Weights of a small GPT-style language model, trained from scratch on English Wikipedia.
Size: 26 layers, width 256, 3 heads of 128, MLP 1024 GELU, vocabulary 1024, 24.5M parameters.
Architecture: rotary positions, biases.
Training: 925M tokens, 7060 steps.
Each number is 500 + 40 x the weight over its row's rms, rounded and kept within 0 to 999. Layers, rows and columns count from 0. Numbers have three digits each. The size before them is the row's rms in percent of the matrix's.

# layer 3 MLP up, 1024x256, rms 0.0111, rows 932-1023, columns 0-127
033:502514521525502548611552543548563501540455549486497516537487478507542536483475513512588520510529542508506508504607574594534558528549502477521507632502568518582445402483538528555500549466500511488501525500526517517464455578489540533474516551516508543567555492475551513544555540519512505549486537458568503437527487568527583475498525495547520507494481539562464491409582524463525520560542
035:520509544569514502489568562483496530538450523539444472517503502522551516613522532542534516513525554534520538549484509570526533505514519520559497472523537495543504619494547535590541497525514568488582502505528550524542541445483520597514491481491497543597558486543539506518571539537508513523502535547509533514549521554559473494510514499521501484538533516537534528517552529436513518519511
024:499506477562550433558445544521540533498513471492454520512433504520563463460505466547528478511423558442520530580548485586477452577443526495476517497511542498550478442449445485428458485498481500500554464520568542502539488486450571499539500503464477490509476463429541549455550504508460523519452501501443565473535520453513519496478478514527484535562534523547546580443614501484501456516486
028:501495470516580482536487542515618515559489485485542486549532536477529493527528557541439503517485463485482505528495556536485468548512545526578496433498494503559515573507480472550491591515519462542516441535475534533569541387493462562505532483470494563550468470502551526430447538468501502541449554535504490510522553506514480489582514514523519512640500535535528546516566521470467523505481
027:514520595445507519470512440491458514517501558515561478530554456437501517517530502427474547490439480516488492429503492449530545399487480510551502456511419513547522390520494533524471528500512496526469448499443486428471526422543498446496509483554487499475445514484444464603473462491463469510497460539435528588505499556471450519465542465480537480507542439472488467583443534454433493566489
026:476490511575464483579473564508502515471412523504558520503464524551416514479468488504534506508475477461570502515549551533519493511502461561479499576615564486476529430489525490486418512471539502431489540461547588504512513642471554483530501524532556511505501536446524564467508525556612530508521494458504553489525464495536536480489473505495449537452500532488471523520571542499520466520518
033:545511503579544492565477513506458529540415504529505537521554517530446445573540475510546538517517559547532526543607538594490501579541510534529517510473519473554525652515504514526556524520510575502573524504500534537559556564492497528508517485536483528564536489515531533545510489518555571540477541508448575495566500505546516476516513578509513540500503500547529510531577508458566529545506
027:480465469409523511564494444419522480520498550488452468516527414453441441512479531451581505515540490511413482445547520455432525554458482485451500494457526523493443426490497498498538520460507490499511486477495499450556445432506481539461482471527501499562505437537499476519495528549463466529455510463517440419508428582502509494490534510505549486418459497473516440477501521504479515461442
032:482479455440491485380511454490506482465502446481453524503522470423456475527498488453483486517468458475443475467463460515435504472455465448482424427456460465452486488475468471467507498500488455478499472469436435491477508412490464528474511470430484472425478476512479419473428486465479483467486473448491493401444530512458475507519460503474481455461473464485492448457450494424474532449459
291:504501497560396527496475466475476479505438550514509492506487454566434476467538478529458487500481578528559488565563488628507529513438481538467530508553511466547541462494506527507521505499466554517536479471478547475554499471446565423459559534501494498490542442490525471547522456473516513509424468570458511464579553504513519472469517563507519486456489518497428470424451516469531452531487
028:510488494457494532631477502455511538531426543488507529486502432497510493506455466373519511526450527488524467472558520536546571495492474434499486524570527487525484466449476544498539613449488536439537482497492503460447508600452547510513507470545484525474515528499527483476539509535498527560457492487461591413529499565497476547502539514527540501403491501514533481527514560519582502521566
030:545566537517578542594491540525496511477459522481489453495477552530597505588553455526484516493494541507505528577547561506461484516493519596529525545553512519540535475485434518495486516573522555509519537541488527520474465494447487526513508538524513528485487522466478531501580543524503554530494469516513539502509502470520568527454581502514479509606550504511511552450574528539537494546544
038:543552528572515510586574538537480530555473493517518527496471583546530500508512537556567502516524556527596540555537535508498522560526495534507494596559520514511529527502568512500520498499500493500537529521559500555465501684545551540555503537543514518518517551501493536500514513513541535497527518534496532547529467542525543537511526505547506536475511519519528529502580540525579527596556
031:519531542515491446494550554499522518559419505476549477574485483480575442532483497499562584547464470456557525549548569486432509534458484494490469456581467495548532518542539506513507545455490518526494448453537450501507469526539501620529563438501484544440500479458517562433445509463543478502464446545478510502521471536493526505474570475519528468496499514539544483440568522486471517612534
024:501479491541508483560499530414473498481505474501423474418461511547548468554530474481512449501576551463457506568542470599492524506441481490403481522460577515542492513471456500510510488504521516445593529517446494531439478521465521547475463576505443466582592508560573493471559493569480484521511460458455557453506508557507546472466529490515479433476488520550514610431553556517574520526499
049:475485547500454512515524507443413468479423545543461475528465443522456459489521517472429471498431597510554492525489450503489535529501479530486498369502539478564475547490572490529513498505503503486519452470487479451477479485500520419488471520488468465517476461505504474577536443526476487471457435523423467426563537519487554483475527467517513483455490511480532504438456487428486476437466
028:491457519512498457564494478420416551530458534554460505503498563574437494489483549528450454520503552574513472544505508493561491525481479444499499500522514443522511598516555505470513502457504510426533474447485536526505531603496534442565495490573445470605478497567519508447488425510519543519484518530425562544499488533545477499511530476536496551341506499517516466603493504537494477486511
036:503514461495519472399506513565554497464559468454539488564519474453534483523536458540493539493514414451375533513451501457418445465437487511528488499490449526507499390502477470505455482520484456568478489527527525517544486318532453567499513470461507504489469494486482497512461534429464480451497511446533465572462473439490494488480471503453446508598526471527565522496543457462416515489473
031:473444437529504484379521431479516508515497446456514475540522477457471462518455541506521520565515436518568507480517480480403495524547526489498478426499508515434474593544524501513485491527498505506475523488494472470501467465509537573481528493402483519490508466506465501426428512461507489532494502499514386478458511504490420525535430498480526514509478495496466456498457478479465495509524
030:489521543474435563396535465484538490491504541473502398557524427450518503538482466480443555483500491502498524492493546521522519458509485465530488477555465460467512463494482552543517508493471509439498469495440509447499507416489537529508512430527511483514433479514474451504484512423456495527481478509523466516476502517469401481536559508478514468495524444506439450477467508461412569552508
050:492500559510453522541473519415463498509387536543447487502476449519482465470529484447459501473440541496526468524522503561496528525470468496484461482512489460572519526481571513503543545487492544456528413431486486446517503559498507457519482462591459507529500463537525486558542452517494501483438462507404515439575529548509594432471586495543509458447488497520540482424514521477504497472482
031:492505459490485473479456496472442489505493496526528423526512418446469472446499503532476488502517507496476502522513448516465474495411498507458515455480515501503491394516436473522439498459493428447509436479455516530471518374506519500521497489504510470491466498479511460476444451454421467489469477508487424500488500385491491478493494454465504441525486446477505473473494462449421467531362
266:476518538533450521503452500460484470532398538545504495515493433571459449486506427473431507470454561530526472500560518568533512500473493490473546421541499481574540456493500551522519550501485549517514477428470485487487482516519519351491504539523508496542474502506503516545538420531481525532451484518451513454583560527510537448475568535526510470505485529507484482457469505504534506497512
025:521492521581453531371502489507522498467423495468460504534483497450513460517526501447483522504478333461483498448515498502451501459490441493508453473534435459491549479537557506488537534519470510485486512489472490464487460492494473530550541470530451510446436520534469472455448538512518470491529513505443492476467527540453487425559556486518509467495503458494487464503548504489417561488558
032:524537531540485465553516548459521524562441526557526452484500473509516494508488454518520529515538548518519498565556517595553501476517560500542522571522539527540496394483514553541471555492510519493543433503500533511494546521490511511512490524555509512569474473511570510490477519578464477557475412559480544576534494517479507476501501517523549457597503555556509586493532481488478473549456
023:521497535472546468523532510490417550502379487498505530574490548587512510531546512530479524565401511483605507543494543484451427488456475566512551530565474474522494595510522539470463508551525545558447505478483475491519505482513516489504510479486565506491547500456451570511602440462594511512476532589470495473530490433563539517414544512521523580482537547504530501477498521518463484544566
029:513499548466451533477401488442411491467503520515384479444491477493509511481478465464451498465467514541445471523465438528532526477530460461495479423449490469486533591498460508518545493523500564414533483470412489504531501492474484483500473487502455473530539436574512450499570499440485467478515492442471480481482492510513492438463482493490499482463508468482499477467473482450531460439468
038:522529524509502503475584546546547487513548496451501478552500457480551505565522530510481548499543475501429569501446511423513521458461541503559500470542481522512453485513481488577455486450501485549482494566553495554498492394500465651475506500473513558465471515515519517484461564497501472488528469534578467560487536504504437579490481436482524493570519518483575500538521513426418548543478
024:487486545502518508586593541476534511525530508490539467510453482511549487517469506505560509521532499480542498515524522472485513481454506552512507597566502528517471362458506521558441542452504430509484447530587508484438471505469473533456452538559536571475464507467511498484503568535486464478476401542518462514523491508512554536431501410495525475517494548522571541521495519492445495544509
025:466456497454550466501537533468512476520568474483512462489497545527481462522467515463482497565471536466481525502469477426529506509496542552486462457454555473442464674511522492552522510534539575492510511494530496490452534462470503577485475510476543497514573485565482515443530454511524503475494495519464444500505523494527441557465466474499537513519507569452516561541487503521470500471473
026:504497570585499475558567479461420498471470530513509529506489453516430482556508462427481484481464619515589479442489485457562539502457446495499496496539543489500481543473516488461452503486515495458528491502498514427457530475514526484479474497511500483490480490496460458554481451544550541453522519533457548437540530501504524554460501473486517496404487450476588471527445523453556482524511
028:525523502603539488439523554517493530525492507465544475522502531507541444567549496573457513515492480482524558564511544464484480483485509621546493498540447485519523557505587494546494524530526556536494500514574522532558534480495461562498480497513516544489424529501490540497509532509556547478530487553483456608517507502537485487462530428507509499571514519458526549530519495485426490487526
030:487500511559468560566490477471398452502475557543477480485490548524424514460532519490508442465498541551540489457525514505537515549512505485448509595479579445539529511505539498516577508480500506433526526468446522460462510609511519373536480531596516479511515492542544490554607454565464547495503511506447537468527556495524583467487567530540485503459486470490460505495508497535561536479511
026:525499546513494515580494560455500513531513491537526542490478520567586484515523445495458502502512508450425490497500474501490520439417436489514482559525434503544550474454474547482462498539482509499523476517513566521471488525446451485528527469568508460522451520538504494456492470533489489561491507590461523566552449543525531455487522471487504484447532500475521527641527533558396492514521
035:516525541645459530570553535535511527502554542519527566522474508568575532496508539525538486510527544500544515473516487501539531509548523508512566553489537540542548517486536526523478481521524525557492504572561525512519507604514535507473492508519560507526502499515503557549617514559553484536525517549528518576564484537552546504487484503518523527525540593515494556567535539542515502535550
032:510521509483445534443452512463418470509478508523451450516502459538529493500577480547394489457426546551495516576439514497496484500469504527544511480525469470562544593516549514547539532523489543533554469491500532504543487400499484436513469448535447505566455481515498473559486461519473541538488483500449482519518566517490482442477523493522512527611498465489494505534480443527499492419497
026:518531510515501465549416527515541513548457487500482432569518508471600483520503498579480555492501448508485537557490548529468478520480563473535486455533475495515565485529507460542528499524474536536525415494518517511620494430463497560504544480515497530497491502498598535481530556485497497576461510554482498504522553534453507447516598513550526480593530501563485488464590480458472493517483
029:459419475466484473391479489434510442444509507499386469482429481498464504518540524514445462483431520496460481501454459493404469536493477490460506399491497512530512557489494485526476452513479473533529464507491486508527440313515458477489486495442434462508485443480411439503495488517467441485478464506450466487532525517496486505472474470475483539554515486461539498435456498434411495399447
038:461452508445439504492498506452546456505517528454482482467484433473526481498489500413464532451484443433445487412439493469489516426409440474468459498493449475477455398437430482506438479463481466496497464514504490459492464414430436504453475468511517487445450486489501429457526523478473454507475452492490472479488490501431479512459471427441453452436492515448503470491463533493428514472464
040:526514517530533527483587529526534548558480497509563496556537517534547489587490549564489545577514529519549541557511536487520538510506545562541496479580492511499501629535555528559526544496536559534517527513560497556484523544548528629533512498481542557536526538545504552482537530484547521499514499586544490573508511538531439552528512475508538516491490554512529503546526530523509537585528
028:542552533557493536552499590519523536580472541490563490521499515513569463551519472520491554502487484496575526572519570489520533522454539568558544470598449524566525483505461492545515559481476536555529459539553505521510529450500455560519499489539514571484523501475540493482491580538541504567496506521470511563554540501494481525467568481504508490601497549463585563505585514527476518563505
181:538479519480476538469513529493493479466415511496499462528465467511474457554504485411437511485554486498541530479562511468447524467493504476472524376577567444493420576518501550539478537534512519549522567492508498500486480585487575639574514487528520487473454534518499507496434494492583529522513511543504442466483439550468495516514520504465509481443509485511514500409473480489454529467526
383:532525448489514554579491470479549495572442479448552463492487494569481459447469567503472492488508585432588485571507506541428489484492479534477533421496508528481509540507543500493523525549438446470501487560485525488481458468455468413475519544482514443546530529520509564479433512520486444511490530537555426446545551508502485529468498515509506417516516538558482507481494539538455411451517
025:518488506507456503500489494433522486505429532510488466469443464501582411546533480429558528471496487502432459512558501568455531519470462452433475516465465487502508460471496527464519477501466506473537521502488450463483450479438392534476513474560459466471468487519544454443497512523479431530467467512442531506497479556474535477480516505493548430435488493502497491427527501525472503502479
026:472449475427534437487479446442461500525451510517556494444550544487400483473479534433497460537425512498572448476508489436534528501536453522419463474548547465488436504501561501424482521477530476482484493453471475453416521569539548471555496517506502472496499549477466454467403426486501513445499504528404490454484448512485509556498453516494507507375464452467460477459418552496462472486498
198:503508579534429538508481507430460458527395532549506481536518429577459462483505428494430528481438540509563489492528473520531525465507487499484536398547531464514501487508498556548510538520486502503507503448466505462494490586514524420526518532531551473534486529519509511523475410461528511505472472516482504463547567518512525474474514528512529469452501493504481463479435473479492484491516
030:466475484512550524464521453444482492489521528532483530515543482466483471544520554514493497509496537557467460469512460502497504527496537475510509379445505488561424512492500458499547490505497517523529416472473444453536495443484486441421477522442470494528458462507569523573544471560509488456454391487522488432528513524471531495475540486501539441526454517524494500416407487456497468450473
030:469444449433485518511430464470485486486505479513484459480514489477515503500489466520484472524479549492495474503488459480388481539494506491454454493404504452473449575484462461442541508531472486468507529460470479462497448435439468445455490463502493443499478465486489448513535444436472509464455471433500396441431480442472560466462511508460474449465465472505447474410439471540501480415491
030:518492510619506451555536570532495516521563507494478564560489499499500443591501535521570499568500530463540572468504559493516527511445557481468504456508545490549474539494515524525509513489511556527483549570534533506471536557475520611478515563497559516515588510510535558513540564589501539533530600555475514451532536556542518541496517484507498555499515523512579546511571544496493545549531
159:496525595520477549398564465426549485539448499466472483495495468521466503521527440554501504514556579438533513496515517514470517471496461563535544528408549493460471550490488523463509511559457499508516526488509508520524476384484522537412512541513511484521516472522489481476473521483564511552458455510513475471530461584475447504508497571500523471438498537519492493510428581548522432475493
039:475470461413449481469507443459461506446413494467494460520501445471458495454484497405435515483466447511525516528497480470479497475475452495470480463547459449443489475493462489461466486453473453450493465473450486446466494477461495481510499445520472486444425487501467442464443466429509449450473457509482459442458474434479464531509505460501486483380495444456477429461466502486447488508501
033:529495494437486447440563525482450497547459436503506493565461437507535469582530522470488537531502497465530586532455443485473522486418500507514471481590437503471465524501549533513464473465484491542512513507544494553506473438500470607529504436436464528458478495524458529423461512477511468478501461590509508535505509521531419539521462430476534512515516490500566479542516482468408499524502
025:489491493484525459462479509506498547531501470459520479452496597545508432564480433482467454558456480495490463608494500514451495492496522517520486417473467480501470630530480479529508526538516527514534484471495450507515545524483496568534488500444474497517544458495467532445477505449582493494477456457443455536484508484470483472467489499488476456568487542500539585468502499538540450438504
098:471502570464435503516438486413445477543406547533474463497490441541462469489510470432453496454452532514497457484532534559529524493504480499493497463533498478565525545485540547531534552500483532462526419453443493478541485513490522387498487483568471494571475474532495507551534456523445527516443460502417526449583533572488542405493573529528519488518485505508510492468477523510508524435480
029:491442491417568503529493451424466496431437522500424500459506531525436527463493503459540468524556519547481482505536448526474513470485459480446518488499584522470491503471451522466463497506528507461516475470411486454458483479429518457464474500433486483534549434506465479513559446508544474493473420449519505399501432499518510532465505468471490498359507541490464458438458520489545474489507
037:505522572557580534552577504499504523553555547523557542533571474535544500557495562516545532547584564515507531460500490505545541512527528509543513546431554507524491610501470511555535523512526519527535494544512487528519538518517498576485493527514551526581551488547551509533638545561488493491484537571552475520543501550552539539495523529497539449494511564538535519552476558485549514522498
028:476508499439433550542427463488477488583403509567464490460507467543503518444499520495455521474447504531496495482478491509549507497558448494543509548465439447499520507510525547519473513487470458472471498462460517541455478491527500360524501489594474471501407511496484449565504448467434495562482504523482417527535512512543492456534521490505493519481515426497435402582486483500463501506484
030:517529447573468501538473528524517490549454488544512523484518496516535475526506449585501525464505497515434495532506527550517461470509522507565557467499497501525514386474500547514472497516512498530520527525523600547520539519515448475546488524552484493523400531481505504523442528524454573535510533515517489615552476471532491476542464505493464529579531466531521492571543474515459520511478
032:504524524478532521662533554510579526578473496538536493539494507533549515492450570514528520552465580548542538541521552499539514524533523503542510560544516483568477481500539535515502562471496533507501472509557551527517483575507559512549516518578532550560474515516521543472547528545458521595462533567485515516564512544540526522505511475569529510511502545541514484578537535533512507575526
025:489457514543475502516499514504439486405463539458457520492454488482458492574472458523482540534457465481471520559452506440501437466423525490455496488506534469442498450492440435481462485531510446451505495464475504443493562502462591586484475511505522487451482450474435549509488557528544524441476516481497572416495552458477452525476506483497408554586539486507571507467489472515492476456546
029:432498550552473512589496528485547495476529544470410514489508505507550529444443551533539488541497518460538492451472515497527484525557563536474488571440599513531495576499498507506539544504518478453482516453521541493502481612518587509491503542531545501549538475487514498536519536534453480514483443536543502438514542520492590448513501509534494473536508579537428543397485521514512519491540
026:479490513523521440568504500462549528520518548515472517531504502501542472501485545424524499474561504459461427456525492506515540470506478461432492542501491523527502361452537529427488532465534527544474474470558502475541482571508548476548521489502457493542457539511548521475503498564477471476478476521504516517512446550445555465524575532494511463372464533529509494409492560510482482530488
027:480530519521484476541538519541577462553489519451471459531467457466550519384500567480510499508460502500532507487456514404463544475533556487508466523546502527554474412488559510480472499454481417505423396482579454511422430461486517554508517506501497541452479500467505483440420546528456447526450435533496479452500533503497501529499476416522536503584488543459464471466475540502421490509521
031:542517581484512522595532494514542542543495513539516483497491608540605490555516526580555529505541528554495531578525522558512516521504526499508524469513462524493535523517469547508479495537517526524516514540515476559491499566501507542495531504517509520501493514518493565485561538511515472559492501562480552555559466591534467516549555498526531538452555560521500546550539529530565485629559
329:527447491524487598482509513482550446553496474490515494443476514536494544476518559434426508522554589472517454531540504529473519492432476510486551445538518449488544512474436412475479539439462476459472512518514481551432509538469500489451538560508508480449499466487533497509524482486576474415455446531543534516575560489461485450441491525550490491467516554542520478592480488499522473508393
029:489512526436448513389424445459405480477476519527499453495527493489470480480550431484425500461408483540444494475474495448492480478486478486520486389501421467536517506520492492485544497507470518494514463480415459448550521441527480404514491446553456443478414501529468487525482479493449508465497490457397503540493551518467486437470540530507510504534493423508480457566449478486444477438468
369:526528493530543494464475515448452481500442533512486465495445501527438507474500407488420509476505476486555495540530469580491486472505488488494564466550507440538546510514451478544498572483503562542495516486501490441527509458495494444496532472520563504485541491506561488483478490474507544595470500530506492528586498578486493448480481466477488489503489515511486522465496541493483431513564
027:546512565619506562507513556506480515521487468541486534552513460504533477619565479519451511519494584510566599505472505477487464490483534540562480436519495477495506562479509517487516496517508540508518541577544520509533521456474464599451488476509531504471467519463514543542559559495536577491532538591514520570530569538512472553492491477499504510532545494503575505550524497482495554500511
026:489496523516530494559603553515562533531518498472534537524503534519587448508472535512576550555451530446504533549480524501492539513463523526501447513533495501486502498456608509511546518493500523560506499485575510495494505659526510592497501496494521510517485497524536567482568533494527475445467453488538476520532436603518543540499451473524505496429507560549471515451513547491497523566513
031:463421483460461505446448472459534456470539483484435440465466520498501535371488528492456455477488455517493469507479448461456510546545483469425474487468523500511502562518518468451521447495452457502485473479477471499463403425497466432514509517491486470537515479504489437432487433476458425504488495475460433482459487493453522462500486513519478493495456494483422494457474480565468494396502
453:493505537455493497498475466469487504538547536436523458555534477452512471463529485484511503521524527487516463464498468583484493518481513476481553543500496504529534429528472459491481563512537504417540426523441469461478467528466486556501602590500542541455527560528478563563505482601470478457453564493514499557525542498519529502428474449596535512519500479508504489489531536493467489454393
037:499456465515493437414547496492414481450466491491468480574502511479468482516486563537452509548409484487549549522421469410464441480446503510486499378519511459470496563516499456482446472514508489510467498492476466457502528442506523552509483492423491451445468494483445521508473489448545463423488527538493439472482516410509455555480477458469476538475516475475520448477479469392403482511488
028:518480548467470492457512474487465508497454521520549497488483504536406456494531484440500487522409441496570441483483511490482509490467459494458538466503410494529497499510526500504491508458508501534463550498448395487433507526559449463513495530462496480472580485494420487538472494497594441490531509450448512491508467477527475511471499516477507540464469527446533485488467499499469443457504
033:441456495502459487435502460454504464455417539490488502484526398438454474478486501427439494486472462518513477475499456521517546479502455471516484411476502471507483505487466471545516501461495483419507445464459473453520508473500511459466490466486435491470452452499485439564483486529511500484489418424504468418517549494475519481495494450491481406437467464465473450445476481411470520446468
027:527534465610420528479543477568561516484535495460538538534511452467528491506469426480509528493540443476534505497527470455466530501556486523507503484539428503477509392504502505473510474501474444498453491548578483492441505578568465541508521501521513505408473550490447497495417506378519537430533516472483504567443445471452446527507480508441469519475506437485551485504527456500466498554542
029:516539556597518544497548534520556464537593534439514486532525466469587544495492559515533514520565464434519530478499489476476517505547546557488518570454539535480516463509508473514502515533524470525481533516575479517491464493557507653517509533515554542480560551534558471506506567490474476483519542532568413524471488531485556500495530489484509419559525506499537554429575513499504526537492
029:553502486499525485435484549455468511508435481565487536478497506537505469531539419462433535484388513491530511592506471566589477454465427506576517463587450485545542497456518532497491512507506602502535498477459545501521545513494490444540504464510473490499466490498517528506507465522549514491512480514465578537549443490510466481489504528515516493523503492506536513574535498457480461517514
050:516488525450529487442571518509546523522448489411524478553503486406539485615506542479521539535523462510502547528477530488434524455431521488506482459490485503518464528501444490536453516455494517506507481540504482506517495321469472734480513473465485567469543477516467488474479594487524470525505525489550447489484492505499437566505493425488468484511511489489544493457559524407428527578489
027:532510549537456508576457544514515547478493497497450462510448480470531449582508425495465518474451547515468551566522506578526477454434486503520477419534499517490528465476415540511465544497530597493556537516486545515539497392435550575458507477502492528483498464500469539519535536544483537564490461503455623488514486517504410496493479494533455550529562496531523514476546515447517522536540
028:451489484403492471598420500509538488503540532481438488472509443490503526402502561481489467496460521498463485475470531504536522541509500430486527518413525494568427519497489459510502510439491549486498480451484508509565423484452487433473487541463482514589530446474553466553539525529449418529468449420548499426509534490501579468457533450523516490526458546524470463394470491492521495457428
029:493511487511525494509453542519499503490574529491439524443499570527531472515494502559504456540513516433479490495528538537497485495518557503480518531366558527552499563512464501542524545545550554526537547526485494549553501434475547505455486584466502478538562461520518559537573557593490518543516490446529527491504560494513564439474502561531487519582494571528503583457495544506539533389489
027:562566550635521559440553523532474499467532531477510519529460503454527459480534488494608535467504568482534468415565480480486512502538514552456533462479507534505522407519472516447465473492541519535455526551528482495409459549499514527467509546461535501387536545441484533563479532569517517521538468499517534480514461430466532553480502477463554490506505507497511506407497519483492514549501
025:522475519617455480447527531522511477436557538505537546510453522506521493491460467491477474466429500436540534492493475481502483443483475548488571376549498545510555466492424508494452486487541527521463541533465466477506525415574577506466512513459536457402499516493479569503499507513507512435540464511506553530563490437490469539486440523473482498508543497506524548483506527447497466548559
030:469462516436476503542407471417453510507401489550485501456518509521440467514506472569501499517505574563458451587504489622490497537465495442491452467438517463511480539473501498496523498517495535462555460455438527487566541483472542428478480505525456472609487423528532469619528466505499525529446463407473468428529485540500579399511519530519465506454477486540510490442485478461527518439452
026:494554530529452531472449546499513478471542533508443438495464518485554499447540468489500515451457443449473500500495515496477500466505498494502478430528475517537581438506545487497505507594508513509486437481497508445539427521537557442521509488551490495463476505478534583501505534525449462512499445451464552495543531574417547401485542507525495485613537489496392587427537481492473511470473
029:471484544491456538514498492458513458492484615487407532451477430473522520522540519428502461433481543501422483460474483537536596486509496507438498500418521512590492513490483494557543506480503499478563429487476490493527486441464465496475462523557460520547564447575517420536534524582449474511482474460437520415544500568481574479455546505491484432532497495493512530375496558449484539435472
025:482481479442512455438522508496558482535488524470595510477520429466419461454502453450513573548445372456479521507516505416504541479470517532492487454536456492455488465505515504522467498467521502556475484500572476469458540528539465557495498454527547515475484498487485488508445548473568473490480442482456460522510471497496442547453469477434513489505450532406544518567517481497448465502469
033:470487490443467431478453454474441479476491548491435463533505493489469472461514528497460483486425474485521492550486478463484467506458501531483535427442474497521511575553494484516495505499514522511477471445458429475566496341504503457501508429496465467505468425499474486549508450516512429447473492501457429443518500436530534458454564493519503485448468498458492479422515487475471473460480
025:519532466481500520515464486497522501535444493528424460484476601482542528491541533586487522463460441497425520552456553529449434492513536520495474551484458491469559490540542508460531514559498498493472520440418506519509466526514539509545521506529502480480517511490521501445435557472453477527485507546554491528482494511487519478563549545535485498544532499511402497411531523496505536509488
042:512508541568528513534563540526567533548544538461561488535517516509566489564493545534569538560567480447513552508506537523480523499486546535478498531475532530512511558512480500546482537507531508567529533551523490541525498498506532662513536533515558552521570509522534520476525568521538479537506541521519494524524496544499524528502506505492485493531533574547540572460557558507506547575531
029:552521486432547514451487445433410482483478471526495461489534512476474516515514513494484491462570525534445518469497455493479489478453435449476539466521417469458489406487425489436448495464459453441504506515424462488500463429470434459519482499500457492459423554501528466462434469426452460479518508524498524550456472448495438562483527492464534461466507389531536408543461524491519505537442
030:526523538549492515533602526507497471564465573539567487516520512602546528486524568493536545484564581534545491455504565528588526520555494516522526609516530474553518581496513551587478488507517533485523520542508505539519542589505504517522511501519567509530543562529511519500606509552557505538495583602556514509567498472562545519510533506496542497466535568493489509542483534509500531537494